Part of a small language model's weights.
Size: 12 layers, width 384, 2 heads of 128, MLP 1536 tanh GELU, vocabulary 30509, 31M parameters.
Architecture: LayerNorm before each block, learned positions, biases on query, key and value.
Each number is 500 + 40 x the weight over the matrix's rms, rounded and kept within 0 to 999. Layers, rows and columns count from 0. Numbers have three digits each.

# layer 6 MLP up, 1536x384, rms 0.0552, rows 1149-1182, columns 0-191
540574541493513525424497580529426460525443495543474456490408428469563513510495466483447401545501544473520520477496565522489518536511434447501444533479537459470446516525472540530385401487465527437513571593467447540490492473565518524470432553501589463494487483531466487518480524617526457511478486511594509564521520530531553517426561490581556501481504459476520454481457445505481466559495523533505424450518535463485571479437489474464522494487423533476580442554511428399498528517495476440541459539518496537463504516511497374537524604550513505538420448457532538489520449566475523563
558459424500525508452518455518475514403502531495475458534489479523497479506540502467476499515446509492498478460535486410525524534441563473469464485457546462465495514471500448470476498491521523529455485469476496465445476534534592490572498465468506481490494601498571483450455512544454504547534556554539520508476524543534522554504563500485489528502494562397553457501540398518469468541477443499468487542492459525461525470440567469516457522630564528501477474447592449556480523449456509517459499527460498486500545548481502451485545498516540428471436539467478603488424462457549451528
506443414553491425487542553469553531432529521507467506566482527557485505545555494435509512465504520497491525459482536498530484506501513533520426532448475514459489429546521590502516573395503504418520536551545459495583553515549473533517461555516464521473519497488475492579441499539460465580543470529525530565535560451520418494503484500496400517455405536496562485517453547505422477567469533328541508473514495473518493536557428430482479525483480485462547527402432547499470517543494514498538509547521477534449516463553533470554539472493433460495527452489497488519509510536549597499
502544483555497507473483526484525444482526480439523487510461537531506544446500476400504483537526498463510500518490469491533475489553541475449506564501520481529483469459496515557489410503496462506477528470524484519527530471506469488532532507500528469509529542486500495524483409530470470510486546514556532601498473471531449484512502513446501504524531511572549493501494528461457495532570488498543476536456536507497492480524418515496504538481493521529456509500522472507448508570454498534494535532507459447462544464514528493526479560522503501461448463521468498498477440539464487479
493422491470476544478501496508446497507567477521473523459525415461495449471461395547498508447560483412567467481465521555546459570522519481519459547461379492567506540509473538521519450507488465458470495551481506487498477444507539487554513491427518467436482586536485474542493529564456456549565531526541508509549529564598459538449526481538526492479531478488439524450469515556447489530474536522617500529488505565443421522558508494435520514493472529446487468487563504485529523492494496468526573490536475458505535522535513530480508497586541506467563531478437526486518514498473539483
518494571551514498541543557495478501502497506554477552499497491490495500507542404499517528495549492472504527458483534506457493524481521548539495507530455450468480513524519528550514482461539503447513509531493460517558472452519524553508513510461509500531559511576476529480535511531547523584527468502492457549493505466458461533503502504477513502465570525450520525499504431428479529465467461544558524551535456528564505483501478453518493504423582402538492438476519444551422438510488458443482509498557475434431534457476517521495499473459496534481520553473518492462449559505523429495
471478502535546464500572566532545488500434499530492553491493487509467517606508479442502501485535478482497524460604508447541509510545424461489509497495472494476514515463505481549516489480512470501550500507539463453498475498492510551506453530438506512435546527551509437512483482497503464509539498571495472482495499426539544486452507486530469471366554463437533503489532485511474504539517460563460541534499516430548455520531584492461483501485509521427636448528493453535477575516478402426566468528488512496494531473478468516605518585507487526536490505539440524443472509470581563563
540459473514495484447465492563524509498500532509521529506501504548477584466536436467467505535422515501472465486474465536526474427461551488529535478480443403520539439559548517500517545530540472491523449492492535506549466573516481527550492427541508483562510548429473481494502515498464571526528388555552474478514462503518533483478510491490559542450534521455518455507451486473521393479399467488506461498469491452437513556412560526581509507516459533475458470445570419500435497506502547489443534525415469539440553402495591487541502452559593453480486518399433571524536474483499529462
511415508489502524511459533446421483506481479502498455475506551497510508461535455478553443488574450510503503470538568508502461547528557517463524556510539475422431499536489497540487516522521487461505505552461534497456500531518481559512562502458522454523505498424538574478510480552454482501515528493520463526493536484550479521462518478507539516475468487540510393535513506522520572507384463460429509536606491538534473516522472509506469485503522518438462505511541428533513530520507500473547494496507564457477532513482546462477511523515488507472452455409478537508522520494587477595
443528531447554451470520531505468485540470548570492555540517504558453418493507500437493485552532468488541447511434484574524415467464524505516524546449451507441555518614442494511477484491556469414497531521498579563555519466434474515545491485460533565538503501546398442442454542511469459520494505440469486508504569530483464567479504480517553478427519491497510522531498458535502557490509452522443491480532472443495442527521488487471547538565570530480528405465478530536492510480536495550559471541461426513528519489497515480462603514551474465542507538555486485477428432483491546419
491556492431440501500416490516461451474446592473473520457539556564551523552532477540496512386491528417518520488450526487539514512530512453540579515483435536504497485562518590475543528503455475431482540494567473455521491534509571601518456499509435501427446456542477433421475504530516388549499449505537468515490557475455507534421548536490525508420423459590511472515492530504582472542506495436528439435495505501518400506544545481447489412537508553523530488535500453505482523537448492477493532551568548533486519480556504500612495477517546413499470437505426528459435467539457537508
577432499529503560480500454514486449530500420439428476460507494499464523484530472496472465535478499540584472487544504522473499526483456516577492508435533438516474404469571527510559540542400501490591475497495481517467494508570559483499471499490518474525498544501555478420480513547480495520491439528477547500500459526474453543472546440494503549523509540507518498485538468488545495488443473500512535468500595495440482545475456439485467455462477532427495487485539489516503504461531489491536570566445593563501488515423575503527504477476503480525402459429491471462567445461499492486
545519501428479544524484567480459548489452510477542501512510526488437469532619510404551513554533558489520524449569533532575520496534456538512481444467521521523462448449496487434452590524513477427523497469451571494515525568554593497468516557476559509559499489436407573523463436520478455537467484507510454497466465541520506476485587461508455536487553490467528452517552501549522528483415445413559555442501476477488512588471486453476452402524488501487474526472522527512509471464451450493517539521405460478471502517530538472573484531534501417557468503475481479460537564592556555513
498512548482522490491492464528405564549549515570547460507459535481519491572504486529455495422546596461604487451493490543580438467491553546520469540428519491502448418513497492494580509529479446475551542573490551503540500482565501488483590534562433504436506575487514490517387534481520425511528489586414453516504539457498447533459491470475399492443536472438569529502405509538539556436504511528525479444491439492510511555511370472513426462439522483491563526541468524546459502513489490518525502531541465451548558472491467482566511494456476473541528457390482534494483475495543543579
412520442458473497477474508424476560531490521470474510492500546514475411495611574468508517455552499453498539492487528511480493533471533492558473519461447521485437502496537510473517520514422488513436454538508468474507476462549479544479484465460459469518482486493472528485510506533477479553427465468488485440547490539592439500492504446454416488519526511500523511510480503556512491488421493483485542494440542500429481601593480472475482485567541479514506527483547487456454496548537503469521492505470534524500532476489484477570554464557506493479508482536483524573513504476494542442
513473447457505500534537604483526605465466587465499472494506534574498561583546533520496491494517528485501545478488515603491523459481527513519489539434542420497587514429521483483497492522468482562521444519505448408514576564554544522552493433470439543570478504536615450553523567520495517556578460415537532457512523504454484532455491495520444532393450559546508471525521430521492458481467436502506524470544515517461534492444477407443465384548479555515508494402474463470498525518432511482463563510432519526456530485562450501550606523483536500488466524577540456483421446455518544448
549477554497478512477489585454499530434386469468551467535491575582571436467479471509523512501447462485532432511457540479491496534517626513528518499458568414462437457551539527482470526455564494491499500445526510403514615507509582634571477403502552500531454460525532454468502492538511461476448521612448565509504587564458575546479524490496550579544459500476538513520530459471587489533444534476475563497489497544523431567530521423527443543513524532419473415480517502489499463453511476596464537485560529541555517505525499521512582496448601533544501501474427517512451409526509459420
486525471582547502536562476499535551459580441479502465537459490492470455464505518407508511478485488492520462467445474478496503488362531532535517544489493540583473434512509471525470479502530493526559545483481531498568478468565486506522542446527478475538491533432527491508498477546474507534495468557494528548505466530482503466517458461580593491477482511538500510501462460482504481567479481475510499491507599541502539601458568384490443441511469498529510417523457496554485437503446489529526524605557522468423543466490487522472534484557508475496496557480511437504477501523522513442
556545513485486484498499579526462598474521493555434491457474534505541510451505491474497535492459451472502444462447508523523459514545494563487388509477513444478590451443456518469487536473521421448432436507477447519540537509579513618545558532498447520570485508482477442494533581494504490488534421567476457540532537496543519502463487438521539525474482560498496515508480443502495567504446503475492467516444442487475523520452559474527514422536478484447560491485611482484469417489518504520461542472509443529510508499541497478477506444479486443493456497506453464472494457484473511517
483496453527464515510505524454452451553454572453521495439427589512508507454585558454488464467579522477456532505441533516541524470482530485508491512463491492495403481555507502545484524413541498472491527511468415589479464456548506493496541486464446462497447530514459542467465469505506585545478494556504523511517564392492464472452531591447553534513554517513540511453428532473536501514519470470513541441507501529471514552491542463512427461486574554560476510511483443502507483485561492464460540523510550520496538488435509513561481469574501524469440477513540507469561546532449470481
459439450553480564513495522556470464428555485427525468439472481476522570525538523440432406474538532512456512506531563581527479482517480503486506511534522552479499487481515527476555457437516382506497547509472490562522549501579496499497546483499537459500557478480543523436532514531402500440534481464479531522484548563482458549424545543534495600517504523481540490499473495529566501510522430522504567519512557481437479498558471465435528475482514479477526528516522419555506497493552473527480494486510548507489514471525598576496497521471527445497413564539439490473488452472442472452
501403506461475473532453590534413390529495515443515540456443541481543538433491446509518464497526501489489499463486580529446442512427522527527519436443507427450461536492546514407523579471522517468484504580460435436552546471533516479509520476490519456546497526493532480445476485518477509567530501469470515480572501525519549494468505502594503552516519515535539466454497550483458443588528491569548494557525460472457463560435546515482495526528518464489514490525510495478518475489470498467486535515499484457470549452576470521522514469454500498485529442539502523546496516535486504460
556454434521429541438462503553524489524406422557567522480535529536530506463524523491521494527431475544483533478526578449588538535449501538534511487473525510442541440495567506465486532476506432536465481621457478536598531508578519530486564552434479445530392508405516543462466509492555551529534520491498488576511523511543499492481501475457504554450490523522518456509451434528432504501498422408524587386465569454514602477457484473571448484531547449477477397402549449497507511530469521530338506520511473498421530501505511431502559477507478498532491521430506521500503395530559444523
498543460426469491492515465494479434454532531449503509526563482497524486480511534526508516561501483461456502471507496500569531515488533473470480495490489504453485489487524492471459469481551503455527531498440525460529483516529496494573402498508469555523514525517388464488485488559516493548542428550468505522485523548468524531494554565506512453462517563493453536492497565477462532465466493462497473473432498473492540482469544478535515460496521525540504507454520566538412475553436507491526544513477456465485544534574497495547480515458488407566489452452492526457457422490531531429
586481455517513570502430457521458535498558531425521398448476513467416517471475470532455500499485503566498498467504527459474468507461467500517502439412544521464552467487511485481462495536465494519502553556514412475542525494498457540463499471526488485480553554493503490550479460521518564512457408482502531579470505487539509533461553515513465560434526524529480497461488504438500504505481548459520401450528520542446514562520512444608468427454499458462502443522478496516470503446471419569587502511495591541479511481470532545492500460532482504495518449540496461425395480561490475512
501500547459517533448528524591469505524493491535513482480462485516490523480538472459518538443563490538449495497476538470500497487501412542530464420501521500488466485512538502498587510481493492474494513551495447516517541553539541497522505444488492442510525505533444493490454528501479539493495383511551494462490549484515516540509484442462486544532498500576514491495519527450504527492526470524467460470461429518547482479431492493435428521512448465488536505476564486508445489516535514435548517454497523467467503430512552480513439522456506430542497495546531493501533485507557549495
537490498530456487549507442586465481510479484586503449447410461458516503517473458481472539530515435531543456490495451557472489485465484477528459532419558489566497500494510561498528506563507491499532549580488493401486502494494487458466488523524453490493506600440506452523437488548469429527499454518557533483574480525523499490484546472476460479478539493483484495461548493512536490486439548472517517482527518465523511500560570499450507482536512447478555508466466486509482464548533449442485530598508547487510459523535476479594497440530446438446498470473509525496455529532467505555
416540502522498532591557520514460510536472462532547520460473532513541430462592526493522512436489472458541373474483576477482491493511497557572494578504525513450510484523510513513486430484594535443543460496471532545496572447491492536536493548498474534521540489480497524516540527535445530495571456485373494556514507494511499554501479550462512462445522506514531576530476491491489563553481505579495516535500495520502470471495545512484457486528556443489522572424511492472452509550508472472540456501515511552474516470459484547540535531524568480531507475526466525450423539488499530480
475515512541505492494515511477472455536517505547533508535491508524485528518549458526500539429478494524490512408433486548481487573455528551529432464538473497475519534466491519498495485487473507477498471500515515524514502429533505533502550439496482482539510523535528507447508475563545501491455475531415457497524517507452514495496479531523504498558491530449523459523487494511530482472520496483475472490422542452479468539482522526526480477450605500505476458512501503457461543556499486487445532487554471516529510501515573457436474517544488525521502460478501519523496514529530484433
503451486473574462512497505544534443496425560471600366496431511540468567501531441522523546526515449534483470494559518503482432502600531496501464471472505508566489547530507496510499554466532477513504542576454441513505509533492501517530530483536502502470502499571542459487480476593485468453473454555499463520527557493427526569459488520488530522507537556537517506509542491436504446456464429448522544475517509536590488473512497493507474416461490581529448463462507434466524434537511480488503507469569438457489494478569424411579509529449511454497484508577456437505444517472537544452
571444466589499487507470526481498500451499482452554455453553462475492557559530455436540462468483553493586535489481501507465510485459530577558543486434570468468524437513466423551423547569472526446610450495521553533486520462516534469477498498488562510562488577537508490520452507530513476528512499504483487519518399541477466548453525486556482506516504473498471491477454464480572510519478537494447500417599522419479456576440460548552467520477523513543475471467457511539506496447538506492492523549395439553496520454501494540477549510657487470457451440418512503512427465479619510447
533568469440523557422539540533483451496403620585469521485383451541444455540559475470579457476463524457509472475509486474520498457494492627454422533456456468459477449509396520469515485439486460439552507529449504553592524535525511521434482568499476560439529483443454516555453584550423508473544544493458476480476570580507446454475513510503581483516514570472539467475540460439460460523477483497590462546517514514474548580494623442542502412487514564435508500398558556520537389458496490404473507474532484479474480448540479526507639542500452382510542460541450466507454408451477583478
515422465475442502444514546535478410494379519522506501490463572537484463489493487507438433458568485560540504452548471470488457470601522470546495450448534492556493437479475516476483539540504557515528513520465472500488476555465504518593479444423461444551504484549592449492420481474481487455528419466520477497546492530517482492470558431530525455573462465434524527499543482514560419529488525556500608501478558488519457582472450468492447503532526461467529503500420524554488479503585474533488518504510536486504511481471507478488572455578501553513506516491391534523446460513494415550
481487568474450525493487568500483464545499518523529473450468452547414454450600471497456512518595475475559462488490532534494454548516474571536467442422526514488452474501492426514569501506480484481543475525504468491506507493561563436538455522482462450513563522589539520497547501484451527520469429515504505520563520523461489526499498514562459480422484538576545533541462499519557577525529455501475560424553526468432476513510430444455422537492498484485430477522513467506527566451541486482502574538431494435557506404456508553474477497505487547558430472490525524523495535545576447419